From a checkpoint of a small transformer trained on Wikipedia.
Size: 1 head of 64, MLP 256 SwiGLU.
Architecture: RMSNorm before each block, no biases in attention or MLP, untied embeddings, normalized queries and keys.
Training: 147M tokens, 6122 steps.
Each number is 500 + 50 x the weight over its row's rms, rounded and kept within 0 to 999. Layers, rows and columns count from 0. Numbers have three digits each. The size before them is the row's rms in percent of the matrix's.

# layer 7 MLP down (transposed), 256x64, rms 0.188, rows 35-106, columns 0-63
103:478528479489497582531510492533562533497421522599460562538611430589490611534516513527487459497473491601570450492523597435576497536456456555537463588512515521505468452441517504457429495493534423
109:464433502432538587526466592541428547504497502414490483468399498492510612537408446545575481410419561457551508549466498452495557537516431518506539463509533417471535469467510525498539423501457568
098:531542561493514518561433505573475484534609459482393531546511454453509604541356437469540592553526496519488436494517444521533456438449426438478548486491452488448550497573473557531514472442498510
093:464482482407561431521480434482581557452430531512484585434492425532553438564558481421497555500574403559481514471471470517482460418514504497514532468498454487622603537481472440510476462463440463
093:496509594514475512511515443466490487493497489597537407490509513527414481483455467471450507516487455555540505591590365507456491438527469524579440485416449555522473464468608510557505603486583474
104:502464585544591588551478612525535441442423429543552463504489555455478495555492477473429494566437442487538520543498422552554446496592474548502508468528435487579554523559474553466522486580531440
110:489491533510468621401526583549429478462599492517523501443511436551463556447490453507541573542381513509518469571528499454443554518533477498470530553402457557447508478455406521544533533525526424
092:521394452550576486542487453488572441503404500506599498526464495586524376554541567509409453481506515451521498462519475553539547385497486536425526577523490511563581447499502502484500544527497435
086:541451522476511513408472478527426498475481495517513499515511433420446512525574407507513542480475523492527564512538540581447550481515489474578494407457532514485527518551593517581512402527688508
099:468483495469465464645526497517505488535593481469370472463601516446460572455528521496513506436467500505515608470508611489490505623569478486473468550489497492439555480447415511466508456546473481
084:495424449428498494522475552505480512453479473462337429488583512514543663441431471485565453502464554535492492468509478541541495547509530479472485511531434502545482406506546492440528586532418487
095:471456465457448452543507390497533545550463566531546488519527491582461394470561537581504525542526611582496560537458555502538500460487492525460391544423565452563492564511419480441557528470496498
108:473474520534497512600491492443488384538469540521425496514543498515494677452433469541570545487523537512468408436516446511491529491559470448579555577538553429435487524556501497492528496536432558
099:517510581494439477528507457521548471463553415407522523485516475433513417544540585420422513479549447548431546581535502577524451513490460511553497489434417481542447398524552464601507531516565545
096:427579513545528489616473508470431589507568431593486546537561503459562503433447614533539482503562530504475501543556512571406470530500523546449498569457465438476467488442527552485550437556467484
093:508427422519412532553427487470497578543545589470462517429540491440504507515530560527423476438566413490499403496526443463499555518563554515496474525484560480506474461404612542535518460538580561
102:480426570507489550391645495536467505497504540586553509518467535492585593520570527456532585505530526499556434541430525589495497456464466571464565500526435558475464532474551512466559458458452475
105:501534501508470609497503551464427478465497577418451584507471468507481554561459469481552453490590602583487484477469507480613413463512538522456506407487538518540554524614413459477529489492483551
103:398460498558451501500494414481527378483488489494501512531515478492571447529480497495441471512477541458574485557523538680493445438540501505523413460413443511500490551490448499503568493413411486
099:520532492427511516426573513560503472494566471601450474508391414463477442459500493513532559433497412512427515503527477578421432481503536457529442598539426496568530407499474485474596506539485526
101:465502483485530564512490398476472516435559491493486564467481546589500539585510452416441517527545573571538495446505658377522538511388464514485495494480578502519487486524446419465478524542478499
099:443558364451531533522554535470487529485485604506516464529490487525460423512428500492524501460425601580603531419595502512445468556452475512563460445521584461441465495538476495580489468506549520
098:529412496542537425450529550603453542539555460563553551508442555471519539571460580479580570493560454536471523462604526481434614486530562451488487467595544466517484487516470434453471488532519548
094:542515511534483460604497476503409481501304475542453451525393493494412483474524469541515550488447488500535534414601529495482417480443484478506488520529439472479555461465541461522521577473454545
094:401539512565523488548496468551450468494633488365522530499471546576556565456482535478512555499449499523539520572440562560471450568502506397544506528486466570413484469459456496463466412476462509
097:488514506531507597512488615485434459528576607567455470539489506578534518575488470563462549536381508503498485532531448449549495553633493521493497488555508448468551492495478435526604430496476449
100:463456473576444585426432567513558436529429495478408555556484537463547459539555447572556423458490463522569448478495428546508435461419476434484456467522567578463582442444482527506466519486505490
101:573473530622557497571503503550579520447503437462423478485435479538503393533553463485483583540508468495375531481554573488559446459536454458547530433451518464477496470502507522415405545465501461
096:478526490479447425537483450503613399584480513506542482518598558459464477402551563532502456452515458571489539453462491476553549514491566444511584549474530421447383487485565555544493498518469437
085:485475476459458589468465552510532420503519479551437468467523462502598595516613527522457485487450498503535528527470490544527460611513518564475455631525588592523498444511387486502452491532561475
099:450421478566510515500418453557495462499659482510544446523467529534513574415507526500518496546428549574452475558490554555433509537530487427527501448539499475418435471542434492418431492436452449
104:478477554494606461596572509425544465538526474421584416417493500466586529449524428489435592485489468509462445476496457505377431502522468588476535454510493509493522538446468489499513445443513571
105:461545471467468583597435533498486520572561557418509441543539452509540527393560495473534528532472551467541534508500539427541546560450519518513533485538431494431473421450418488547508417445541379
112:499457450541472515495497573483477483509648513546489550535424485470508520514487469504442578415536401571462474440495438488548471498502568551490465448525468633427504498485560532523407475583423527
095:527517431593531495551434453486521432463382499487433512477517455507508426593486489560515510501463473459531575532481547472473427498481509424483609559478531502646504423512451546404527503481468539
096:535504491453551478422499586457479556430364513517570452449422466451501488443517528547492575603451554473458547483456495570531580441499557510543553489491502440414508566505486450453466494469410460
099:518551417610473482511419458527504429522474458502486487592538537587471548539599503508467495550485448459446458437465466501420438481434512522508497521622513500537501478514563512483425427633517477
101:516437504421486582509440502430493538445463516516543554523533476507453445516491565394487467490485471546512478591472508431494579423498423499578458522507502481365576471496555408425483442425527538
091:524521512551521564547516426423548522525352446509420540515546513421524454438516556532488484440448465411508501471560479497589464502530526473509492531497428591472454433450605503510438474411530480
113:509423418563487480444530442425511550468661497534507457467460495475530584443517464528509468497445486462473593471437501472574589459472555455524455507508556502463551629517560451454492523549501497
098:523521431464460537509540577510451458498467558493436554497552512486596420463461506472412501524401560439489557503582532444508588489530433564481503495488430522402549417571507603430523529517500497
096:451522485500517512471500478519596464385507497430532524598495437500438519364448530510558523531466555559429471501529544489497469463556532469423533407585504392521471565520476540456551496589480514
106:572524445495584521600550549530424545505383549488444434479552467568514577545449500555515467429498568552489473468576403503528454461496536474575476516551593500519465497537500524440435518554566495
101:513451447515447508561550480538501560556440537525516527520441441603408553572427546527473438526498631481540460504516507511511466590459556468508525415547534624601516477481519501511421489499513529
099:486549400589513513535515645512518537521472458385451432513439502550536391565391509496531453538451465463487471495519488442466464541565519455532482471529477513493475441416504435524437450559525494
092:553478537477529475531497465524534458425433544508559519460511547511497431512478555459494529442524427543570508503461497423416486514496497457428636490595381550587519507440483487567590514574479437
090:572515529498601445489472451503479514385371547472465503534507556540476562533569481507554597483513508540492452496504514464460501482438466484468423434548435501576600505485584438541546567435450525
094:502468509547401543529479533565489515396528457494451452496465471445591557497545597447459526539443477453441485514602547630552497545471465516424543577497491532568491568561448556545516483472519466
104:498500464381447458529515464532526431476574438522570505531573526464443493416592549472510515445582559571470574461512584543553448501502524547431488474539473596464480539451407539472548449539478541
097:450355435462518502490458474461475598514600481546444533530470543555502481513409529530436507509559476524513509557493507402538480547506577492598420445491551449385497533471498480500486498589475467
098:525513494629547540540538441470483467484416477477501523562508504456534511473476422560493493503485471496528448452483572603624476511483486479518485543484451423561499500526422390409507441527449619
119:504493569519478523505483514519480474491846458509509488480493468504468428470493490492477509475467509472498468499474490520480501455476459488468519469486440521524478488503537491517507479489491472
111:505562495462525451448507528468449456525364509538535557514581507468431387400473436496484564505585470501497465515451595450475554568505502472519517541534533447596503529475503442448554543588559501
108:384518545484536465479488444389589476488463541496509383583537577432552561529573457488536491485476509560507532536492397493520489510425505498500520502434494465497530547531568625548473445445537508
104:536517522547432549485425534604518469577694418481535474539503510521538452525529532471534454455539540476506530482586454554570463426549592498507520483524474560433508478581540491469517477528468512
117:450546465497558419516531571429483516441353474438529535481481448503485406553500431503561580545603473440471567493466525361508503529452518490457492519516555504505537479467492465512426452461472560
096:489467588512428510559481536598458459458516434574555544457556590542536572526453493515522430493533459484557520479437422497457559407538501513547472505617468492451434538505507494576611515532540530
095:530501488487481515482505444535454439460590530507452477469508540626559641523500584456535513510492470531478466540522586419425524500511498498410484470523390553609463564448475477490513432534558515
104:526493464354477514445506461520524509430484578434528574473589554568470521521468494490515401551514493477519440509521515451500487552704505542475478415520470583520512460517502458515495485492499540
098:469569611616469514388568503448440509461548477587561469492533480505564518523478492491463600470399489514483564414526434458552562511526500467481439514578516488533578486478482496506490410473511545
098:498526511513556456533488492495505484529531476445433509439502466381537472392494563494528515549466443533509490505530517555514569562470589486438586556385558533442576455351479520517428504498459476
112:495473521443508419481505532461496523488550582500433441477540505508560529442475556480497395445554460458520454490528486454502511405527548504351547516434465444439511491473426440445389574528549565
095:534506594492632509443427442482538452421448513481491561526574523555519365568500499522555565476479476481544495586463501530536498486505522492474408519503455596511552461594475476548431507502478435
095:488560417452540435474522556488368547499528527534582434525441551502546455463548519437551479453522494433459520552478551470447568524524531520514508427486442462505542473463644512489606527575459523
107:563605519520457543452511499499547459494547531376495543511579478502522523476547499502519494408399522544494384527605444506495526523443477521526481535585552519483525527429490510513578596614502492
099:472548444500445456475487520469545545541527470463594511434593502444559513459544471433532458492515549477437517520521539529521385449415542435397476473463429529439433447523562463409436572558507483
102:381573437514542581492500508571476443531488467473475500461551484486447419473495474463529545461464468405524512469552471467549455527542462409454554480582582511452521338529480514514524564524432487
092:515428540537553508493496546419510510512648472562469466499527484520531672613467531504487478447482433451454538444485580455487577493529573579476493502506474474481457563484533472488447543483561523
102:458512488607518465554549550575453410553577507490495520510523488611484473530467433459506539543503438498501596515517574519417530470427444520388554507579530400457566458493561455494471521511499538
106:480499470536446444529444424586607514513558611541551526491496476449453417423494478469487499533456554494408484552547501523545603504457492556397494508573494415509502573491528532472556566447542521
079:533522589455474440471487473471541536554588517519535496494550403491455653491546443430539502474457471570487520544506459546475516557558563407506513412512491494448540454564468452590501466426535436
096:400501489383453487509473527533495473508497438493452565532469470533409454569499447497479543482548471472516522578568463571484577491493502498436456423377410506443563404463435518539564479447506526
# layer 7 MLP gate, 256x64, rms 0.197, rows 36-106, columns 0-63
106:539451514317526445453478578504412498429600439516484441500488461481528538455567467496517475503466497484502528519475516419520582457521395491480556439533469561488556531458480564483453507508586446
096:541449565404476424489496436532538461534511509506452548608489376471512490467498385534524470576506469514482459522444516456530516374469472466418492451440531532542498525579519482511431585504484429
088:440502539517561549473561594523454474458506484459560458547510555491506560449489478574473453539511664459510484621550488536483643559543490562467532537529509495500475477502517406555513513508537442
091:563536500520487508479564566435498497492486477436398570575473547517510549457489537512586508491521564419558414472541434563408494434542515473480424463532524553487516495444604466561535588538407496
109:551473402479528500479517420389498521525560507542482508414490429469517556476599479562504405471560409454452501506546491430441501502481492397548447554491510439522494507407592511518475546466514425
104:537428504481492459534443435533539592493558474478472586583440503488452474432570425485437469495484558479508457482618469448476510519490504418525404553449546495375482556465462502533414510526508432
101:429563478440501499428607516471537511485531451526560516549528543469431549483555469559526526499568565480481518542537486506494417445530431471436483456506496523470471520481457336537434654493492501
093:486597489524485510470522464420616418501458541553529550550523524457475477589542491553591518542534559465498554504576522493518445526418457414493448391543435388496551521482533474492448542470545505
107:503547534473519585470498563445467514494557454559463511498480410431532567498541467559562519549629433602446505580488570516465470528521431445495455522402539444479458561431521492576442542526493495
097:553542522538612472473480582553477457557561463568538586514467542499540506483539577490475558507478554570573512518566494528440519542463608524637495447429498578458538529477568483508502508451562464
096:483566449553626487573524489499526491425527460482474575533411476594470563397469572442531567511517511515483524436586515489497477484434529538471519487483343478510520486517495466567528432487449465
090:519437493481415467516488481461459526328504565520482535438522509590456569463475458535517453592484581503559515489620505476462509470525460470568495478539528437438532509536485564450478549603456512
106:451428427499549549505481440433422457589527535489549534502496579513476611469408540504440507535564535508527553569448490460550536503592485507421488468502577483400473493577465509421451475563461514
104:464468473432470481409345496397553548432493485519485502573518549454406465485534396552545527445539492492472587444546501503545524436496482473446517487550531502559561509501540452428462552522575477
090:473520555482436590578503522576429515558559469376520476541484510500563503472553544541485491403502600471567513517468486512491538533529442495454431440564570546478492546508469558556512476647506477
104:538405594467514581524446503552490491511558458509424506585482425518508568461562458557450481441513560512477503501459574497560465489414541501501482550394488445593481535480504565474369519543537468
109:488537476526493583546528462450487605526557505442480499527464579500453565489472534451573484545515487588573572506533471494397539541642524509510514410456514510458473591421553436480522525529474431
106:487421515483488391499482430408502535426600532486368542456495478465561500422504497427510437475469495518505467434510545514472566453483447535511518592557504500477520578426508596490511478476505399
098:498453447518428466507550480389497614485527524568557614547480462510407461462519457525415552563444389499515504398465564471460458472477472573536554524460505437449472511503539510528473527493564494
098:462527519474491474482533450496503565500537594476424500479439421574456538454477457490531440497498515539602537539552499484437588484511479484518494394448551637508468475411549469446421485571407487
117:470522446522563548577489532429525556495524464505472495442532475456517496458477609510491459547446506475603499552476370559515520437507494537448469576482501465536488515528518514548308450443518461
094:421527551500458505519538460464457575490524576475354454567486410448422530453527537448474530446512535525539403456464441498523522439544477448449462513522537548499396489549520444570488542542464586
098:518524518522455489487481481445438530503506537504572516548506417447486465478464427590412455542597529566495527428438531409507520435586396474512476472481486480488522515405498532568531572568444392
095:620398442498509572531587439461440435411487481542482574469496507561523515429553490410503509453474520523515561577472513602513492472521467485471519500528565522450507415588407523485462527480536544
102:552502509476480435466519387386535550474512429434512407535494523509542564428473456509484486592449466448461505494532491607405582520504516455462478466582416514511542531499424521559480511588522495
110:520524397478442448508508466460534502522472478522498540518536459515424520456429522425499462489482530553533553485528380495483565419494450497424419634480492470572568574511547360481451512519501515
111:472498479503563521466554557376499495459527455462519466537467554541460470508526505375500515572485511561551595588484493519531538526440507438547476526626513591517535468490514533463473533567577387
100:477514498447494403537421522428469563524586567461497578477436527552515555467526487459495423515543533488531533522497424442530514442459452509554532445513442429448477632420587483422538442548522513
094:448453480452469476443470508359517432490519591532564501614598477512437497562462518456537500515577573549392489510474458492569522552474490500441454507537500446541560523463525524584460578535520491
097:540362476541467520491489414541539531569524453474438467416446550487524551482535545503497547539538446545428462577482603458542482454523414457373491530555493529446522605518518498475449487517479457
131:483571448466478467502603437427551525433606435484466498507451454459496520409575550459517482456502446564518494555526421503513554521540443482525436504437476403525497477440471479539388533478497396
103:447555484524501515523591425475484553507570468491429574481393451586542540391476559483452347516512523539515489514450433531464471451515447537460525597454507466489450453490464505545450510434527523
104:512477491495554466412538475546537640499550491444557535511483431501433520480534476509460465577515405586457470477551441473460543531539566509500453639525512435528399471444528453544462521537503435
090:540460425510534558514490454567514512509501492449415440530528521466469502442493550407631552519530495438568550466491384480487487469521571483543407499572430456518443493461460373488532533460554522
101:404443523469507527494571528568521506454571511550631617509529547516558518437478443515508393494495523482594561462514491467429459491609456468493515472472492557406464478544486560536459485495529562
098:478495500540598490490600505495456547623562622523505510555486511540514535452490490491481482548609573558451508467431480573499515504492528468466588525440437437549531475445498471455448540593420485
101:587429407439497401383446563501485540459529540480460480508485573545528505422464562506536489555582484498554506426452496517583464431541496425556579560503520432517464495432476487485525587501471492
091:540527490409611546568471556565463440544489468559553483613477539492484530501471478522531524564537587522442490515457476481525521402505548469549505529618490456553477533612528497399535488448469460
098:535395538477488507390574513526496440550536529463491505488512434421471567412552408482523524444516481496496510350525418495555522493473586454474516530502594492519467492523558466553424558481522445
111:586443480522508454426446501415473591497550548475517515455481534560434602459448568465475596475506503442490571517587498416540556521483466547537548482460529551521479541534566435518498533603499413
098:479551552580505461570502542536387514514514471577538501575494453569548623490535529442547461546474500519516549515458411502419457484516516522483495540403463439547459471509493583554370496456511545
103:503388472440480474478558559524486459607506563455478468538473474448475591446444529546490418475593472614496470494535491431421498472451442541548527519469571465496503529388525462492468542538516413
101:484479438482513457503535575542585434506522517496511539487474461424524557385562435510536367406471471509446455408528479532497522466564457430555458540556562540533536556573462538520484588517506459
101:571537441523608528482564422451526474491509496439472515545435516452499502468542503456523493467438529568463443524521492498465507467550539466639484464542528580502494597483542418584501643465447469
094:443490491486444489461486543535452511482490557486529506610564418443422577515505498520474622551534546435474471508442504510555407424574520422605446545447525542440465529535495435504466532471579524
101:562536509553638444499487502525488530587477492464539561515587560497523498474496559517555422567535514575446642462475509402517505515437510514587447573433484479475520472457486577477478507558473476
107:597494379397493424498462438478461473535541519377445468506435478526499519473508544424492542431461461548465495575475477559574598480567441521491532480561556480441476525428444456471481510547498515
116:508508464461513430468464512443445552425545512549446528548503424554485562465545439480597428526509516528493452513449479515503511482450493404480493592506406459537526506538569429549487584372584439
095:484477485407615456490447505417513455503506513441487531541549469506512472395552569528482550569555590465506470460593491433512488506486516478571439427454572571381535516561513504510529576502530452
103:525556494470471524582463525485415593534546468550446582579504449511455528407471465480465463533508496478537545385572498546416544535503592503497449573583550486546593462469472453487498419500501552
115:607555465445557467537540409518484515535341529453460516520499540458584587528502458459570552561572475543522594500505547462468500527475546471488479596542535495444549562484472542446487511467547551
122:483569531466608502472550516510449500503524422472469450570455532476603585448488436485474433484471508501656549556452426479423534479529489464441495499529417465596547487469530458470462549444517499
103:488467469516605521426458491473505486408554523533495415515476459507500585432510516508484519542434397415478460469454513363460504452511581488450543515549559408534555535440558495433473495522505423
099:515436477414635422506503396569473431536534541434465581555541491523495599490528566501497519554496504552428537538543521446531443559466533462488505496480571495502602505423476522444487530551568481
085:544467438589453525481459457410531474512514543438486471576471504465464582439626553459467530468480520405595504466414531500470559496579528593502455489495450514462484514477509494409458547420515438
099:522418434497508476475621526478544634550559515478413542510539568444517466452497460512510482486531553585562485538432458539493581452532448489545541474501566381528441448550503543485439439491493470
090:558537522499486494449555428461498555486520500427507444571468544567459533467508497523516478467555424555457518550488474399510529465411512566499445500473519566647594557469587505504571479594459453
102:532439466509601430513554436528568523588572528389465567468487465492424561504515557575464544490467452560481567464513483435510468485497485451526455474472536535543503520490600522379428414487530513
099:571608486526455460549456521493451532490526568455521497530462435446530595407516450530491516504625530463461625441472560476456487572472464548573471529524563488472486558471572468474540574515501434
092:570433513469523549504515601546581485558483608464546455526506494477584495447548532486416486570603540543465441483515518554521427386535479408467494508480531534475585549486593510487473555468517498
110:477598510420502474487514488520477570531568526453449467455559475550488642438483526436515541462488538513540455503524413500558542526586481521468367577511466511511499444514565407561519579513449499
105:595490545548555424448577533470529533561508515475548442587470483479531516525460476507510539630555481536435539498478469422532451500447504541482364520521438487472561571450584455559509545566485450
098:587510500539513467531504561476473508573596572453552492500512598556411563461550509449519519483544444489497560442441505463527544524431456461505480339557552563493562552451541462487541544568500530
113:561472439427484428517518523494462600511572577444456448426555509468416572414531419461518492489495502519633505526465475580538503453512476496578460502475455479446381514516545489512503504428550468
104:408501529521639540540533447553517521463563530393475533513474451501447498489544520526556574508563454524536541566482453438487504498516482526569474486443528543500446519399606523438420500482491382
092:577381451479490472441499456441490571481538532460526467482483514449509513477510481472520496612473495570468618468377427422531518536472545563503469487469552449476437413554485467436497565489579539
098:510493473466536586453543495584520443486562490505520577605527461445431475527587484506512500476549556451483590546484557435525497572492518556522443509414489523507515526539571444379457500426528388
098:472464524508507453433486456449451551518556509545522471565553465479511574433501487475603448592573484472491450463372463465513419570505504436608453587431444540508454504529511511510475475398528475
102:504458456512499416424517579548592444464638512442467507499587509417522465425524459476417559548540456503534500481456525576598555464478476511439529517518494566570475537552532497521510603479511505
087:567520463506508472452509465555569454542517465445515446628510499515524486526567505505524552519491486489482561501431608586494499454498430469564520492444430578556493493555573360555491517440567574
107:489548441488487576497612454495469541467566491532545547506487591495469500508453498402452517419554484475548480533415475425520537433528562522470494550460531424474375581527566500414457461483576483
# layer 7 MLP up, 256x64, rms 0.189, rows 36-106, columns 0-63
107:405505504561486420453437583435611416458544523496513459449487528472550513447493481453511609537480433412497555465548485494448500554498474509545468539477508426421479356516522518464568471496484506
102:511606504516526552459573548442484598526523449422482427474558493568541465508479468540494433497467545495621544382560406533537508537474524556602498509509538479577501540511533520452493517587473528
090:422559572455576520518553495547546478481460526487513478569459404440439467512499544512413516446497514426495539464516416502493459672487465453482492543558576518531596494465519511422581532503494503
095:476477489610461566521460461502498502561546485508551515540340480597492473445476526419483493477498486542487527351526483509474524533486529495624523493567531582508483531553579449500512489502557433
106:608439560495522473452536536513469511579490480590432483492594567528485510514485451578452555548482485415403415456500497496457474439487589474533454469551486570406455476504468409474542524573495524
107:537473494517440463458521424434510444507491505405501412432449438565481483534362445481474542501473491460429541518477504471429467533579506536482450462522460419497401536530458626457526457473502432
104:517536538488503532413538491464405421464484618540471487501582455459441539496531456506480430594580544487527494534510473481538450510456410368428534462403424490503524485454474524514437540525533457
090:479638556524460499536506452536484515504525504540518496494482484595472487445509638438490416493447415438489443475459479472545471474481497555443563521492501504483526503457419536450478562559336490
098:563460475527531534550439473451459479398500412526533540560491615469553441481490497410417455505422558508474503482528421531555452573555542436600495556523516541620509485466507526537545470467503479
085:398524525498457491522489474455506465428453442539528484499437467411522591453535487602485530555483457527542561476515504409501487457515482429491468420461440525470487552356500510569521630557497510
091:543598509497539475414494483459358506491504523544436560531518429501587513479486507492454518547482443477499573486528529575526484604375565576469560525528455548505505494443496555511511530603543553
108:588510462523566450449475535489496527519541497448557457501386542503562392504538596458450552506500491451515534487469470463542578536384500639572410455470480576514470542504437528500507469491491495
100:414550451455421504446445547490507460447467523421400441438511543463486497491388447471470484532536526580504542502507607514538541467617442574581456521520460565458484454471557551490544534513508536
095:609509514512499502512499474554525494460428490487484479535470580558510476561412483457470611443537533479575475511436476457536611479477495482489499451466394605557525606477508535566511433471544412
091:488473501450479493511521498608514564472471494481512453452515530462500552475449409449438544621562462487522391574440556454503489507483471529461513542433494464561364473529582505561558518480581433
099:519483499505525544475537529611576415553501490538475481442550473495524501505492566567555489473407429485531572461418427484409514386449550506524455477436536547436429525519477584465423477491512420
105:502528513488418522483405436514544563482469534390556455439518419543447546509529502533478477497484526510417542486455444542431421526475495396513474492472557506519563541493542485319513507573521516
105:517413562530536498448525483507521528439486523557606479502456485532470470501493590493482449466399508489457549495501526570483532456539458589475573625502440493502428537562422563599459560538477414
098:523443607414497529457454494573636503522546470540515527467547517539522412494540438571529415483555532465419444501485585429560491513450476515468548586573463493472488541411460504496552499448490525
101:440572537504463589583450411589435483494515467499489463503524434544399514475478543478479375463416474477473416515455478441529431447590573564464479538492553508525525493465407476489512488550529505
100:575487548433515586542391441578479523505455504546565594508426580542609517495489539448547491524581496474431453497447546541456585448500534491451515534590535499533487460552467458471540528496429462
099:530508424494419482515553543474418523481505436553498441456466421424447503511561548543418438495541522481424575390447492418449431491526622478445526476519496412473526478496548537428500465464540491
093:489493514458460542449567551498559542484516585505523492453522460551552487526457480441459433502507416515429483399405564475538474564632527497505482556555593514548475456469398605511450510503535464
094:429545561502575529417544452560479512482463588422547525576465494403578495495622507588492496490504469538525503493528523569479502421496484477541457421450521491529553425598480489557479558573508450
095:501463538454547376477432544555485425414559398466411469497520535451433492523546474497472434518536445482503560473573465574475460476523405494507440452409453468524506508443486589416547508500492481
100:496488469430541473439383600430569548490520482511579480528497498436398493521553408475439466513611479482497580483474503567420524496530536555483470519471436517507478569554541543511537551602534499
097:486488516450468530552506456539414417493501479404523441533537527454563569503437478449403482480440405620523519574471548462385507512463528508561467484522460603460455493515554489489591513499465458
094:403427500517471496589484519466444576510554546478483527557520478394530451502506423568498578485478508462497585496530456490442494499493509500468431525502462565414621486487565541584502472482581613
089:438569534476566403599499387466453443435516467446536564533525549473516478544558477486565518440492414447522545425486594527531542513547461490393509473469514460422505526431574489487469482547546514
097:507530487507520490451556521510632522509593475446556510529511437527576442502474514564469458472444477463460555382554521550518531486528556499505565479476411496574496363438487549477449590563465515
102:539509430498425448496467481609407462516515545434448501410497497438478551442458596577549478588535468472464488459441510577574434509437536430504511536493455468527553490517514501390512458474540572
106:567453414499473580534449485425525446523482417441580458499530476477528519473452458437487526402523532596510453574489529462559541620441406437507479479483422562475544496545547445559504510482453514
111:545611455520384554498455531529537513509457418555503540488465462456454433462454454518512459441556548445491637546470408476501522463552503438392501534476399497428484526513457451493504500511560506
094:410510409492505491531516468541524505558418520496402529439515525469433520559397527507630509475463495412497495515577471499453477498551447494549566525571541502540550388468469539499497402461488571
095:419518410373558528391495525473561490512481585564501513482600515441527492455544465506555436440489485490527500552643456459484462514505484438454516554469458537442514535513530518497532604515548533
100:502565525509546599368480479510581509486446519521472535528404458443479498492436561586552465577597489465548514589420476532484551474436508545407506577496430480490511550584514533512483474498487522
104:465535412495506502461396480470489474523510428458493502529416556488450543491534518488437464486511556518570624505523484546525495467556480529554543501664609545487509494538388548536568536466524464
090:478465444511449465575479521486512433615408407496493496593492459520500467504448469516428589533479503521450587594439459536432534577426557460496439567539516481500438569509483559486573476522475469
113:491449454490574501540365479505532521543513513546518598546520434496497450490491508500531570467576554452510541519530591506487571486531421510567441435502453529351466546542446511480513416440571517
099:545410432387464456462462529497583544475550472481524407509526571393417485454472483504471498508564547598568484514570496468554464498512523593552527529510529558429506520539436492513562597531511488
095:475452439496539564443403535514582500500453448501532491520382463527642504475559548508504492547541503498528475369522486558467553567425527514457556537502543496538586535489451493505482403448556489
103:411524454553431513509479523458548530582559533523484568503491509456464434509432467649468433550472532408472489475506408481435556405558435544505504444502494432449468491469484438476441502421540506
101:555460580566470434556529535435548535511496473440448461536507513471471439497543454515574497608495462542530448486455427457518531509467545626520435499451513480531522501544459421635552484421580508
100:600489437525518519487522393447394534415511520503463426480482571525435542511585504537425536536516459468429491523457488525485510456452569440483456448524537552609472536501524460526556543376512551
094:496520445625485515494503539481513479524414529506481409519476459493476508442585444568501436565462588423514488449533462421497508409527468501473427540520537479502525447546507422558544624448412535
093:443484503492484628463525532490603428505506391526450507493604459464561508516443453507480507508459484523482477481483464531501536431497476407546549553441632500584413509560411519501529480476560503
097:412531523543523514466458575510515466471436405470461473529424468467486520506509554509461448466548470526448479393480520553505559487468454430452421603502522441644508491445483462541523441526386463
105:371568446527425562471466448526567452456574494512472560476469535508573494517476595515440461452533491429450492414544566513516544427516562560449533608560506462525555400514518528470502479498521472
097:502551535525546538425464503526582491481505629423515512399455449450520556456614501504606528502487446542466473508545552568496526499510433533491511550575578478541530527459433454469571439482507586
101:525519405444590513469415530535392498536486510450433472481452528404465534490424415496505456464559541508525575575496466499504564514542531507486588520475587484495478424582384500460547530549483498
129:464481423455599490471533461556496591524483595432482572527490537470440538475517518493520524529483499553481442576531497437454501564508580500583481516554632511524641491493464564499423554525524507
109:498510498438430485550600436431452572545489479536509559474473462534624488517612520492489458458569525460411540520508517507431381494498420475430456506548520479479559582560462532542532545551477491
113:622459452450382462590574499495518554507505583510497515510610519545494482523497517491448427493468558608561516492523519537579523557444556485503463462551607457530531502567482474468498446518565541
102:487555491476467554583450542495487508545393619445537464565519503506526559517465452503535674446556478454459595501498471483482525612511458490461454469467492552421518528476493441486490499573468531
113:482521441532494449472518540400521523442449585436454442514466559514505589506605461539543477505513585431571547505478531426495541563544568451481474452452506472468573490512456533455488409485418608
098:387444501479509465502553500606570481413531484504589421469459536472536475482523475376471474464559478471544490581484479563503416589456510462459538516523446453477426457526528562502488456581582501
091:500508452472478495455602535575418471425502496466450535445550516454526591461436491489422568468455627543600523465418474459501549548494481542443582444511557506467538513446522559499560517496582487
101:543593523568474446505560500477487509462527497486524553431484573532442524471559464536550522422523514503406522509485586472447546460595433459497502434425573499430463415473487411482533546396423532
096:551562443523468457552443480547526470459468349436441443495453532453435513453507526562544581439538543502475489522613508553529511502520513565503430489547543507530561503374480458588507506518550443
098:507510501518548505474497522552512503474514513521511534592585573607589549548440503462342426397458571507518540528463437501454488547503478501542511483436464505497505577568516519603532466552444542
112:656550447492550479518430549522483486508496489445437419543500493470546477468538469527530475470436507510467527461506588443381531463439488488600461528510535583486614479492507570487524540463429423
092:453485506532444554542581621495456497572521474486462489477533453580518469450523527485475484478556550490473411507523456505459553429407464528640437527557524558435470455470497471496584490511625503
095:514467503456467521542550471480520501459517445462437530445456568473518503468421543464460543449493498480606612427448412598433443418552511519530570490589500505443487394475483540504518577526511426
108:456633562624472530497521509505460538354456501505539576483507521504485479528531521510538520562495503476582608457491475515397511530480571444443522522518493540616573525489519474545522536479498449
100:610477565495447484445449487472508453505528510539512536560572474451572454478462451499532551472499469557409583473440524515618533550514480487546478593557516554499511434533555396487498500380530563
098:463507609540559503490458455462512541543436481543458456517458500372435467434547433471502566463548520449528476433534573495532457472557444470460509524450407592513471422475566549442538505465417444
094:527388456476424529548481436508544508547516502465421500447521518492476539435438546435451501509499571486533431532582499606498478433515489434495520562424524625443463427481459565569548443532468458
100:488454607516569461590475514500437513419475526516495525515457441482439524483475505600504573449594509505417498418492470562515409538525515458552593520406520446505510409419489508461514539571496544
105:552484494423477520527446460506471513465459492590513535508483464559644581542533535532552560449588474472460488493547525450464552463455390544476544573461423594524458520486610515491474481582492515
083:525499520509487476513423498534440425385526588501499484427452548540492582515374461482463515444472561441559477476591496520584497485487444511473477497490515522546463569397504564416494506612491545
096:436557403572450520372489532533534495578487518456580485514521490520375502538531415523466500433501390516530501497513412515493460448478502389499486492548477483520504541448422546423480548524550537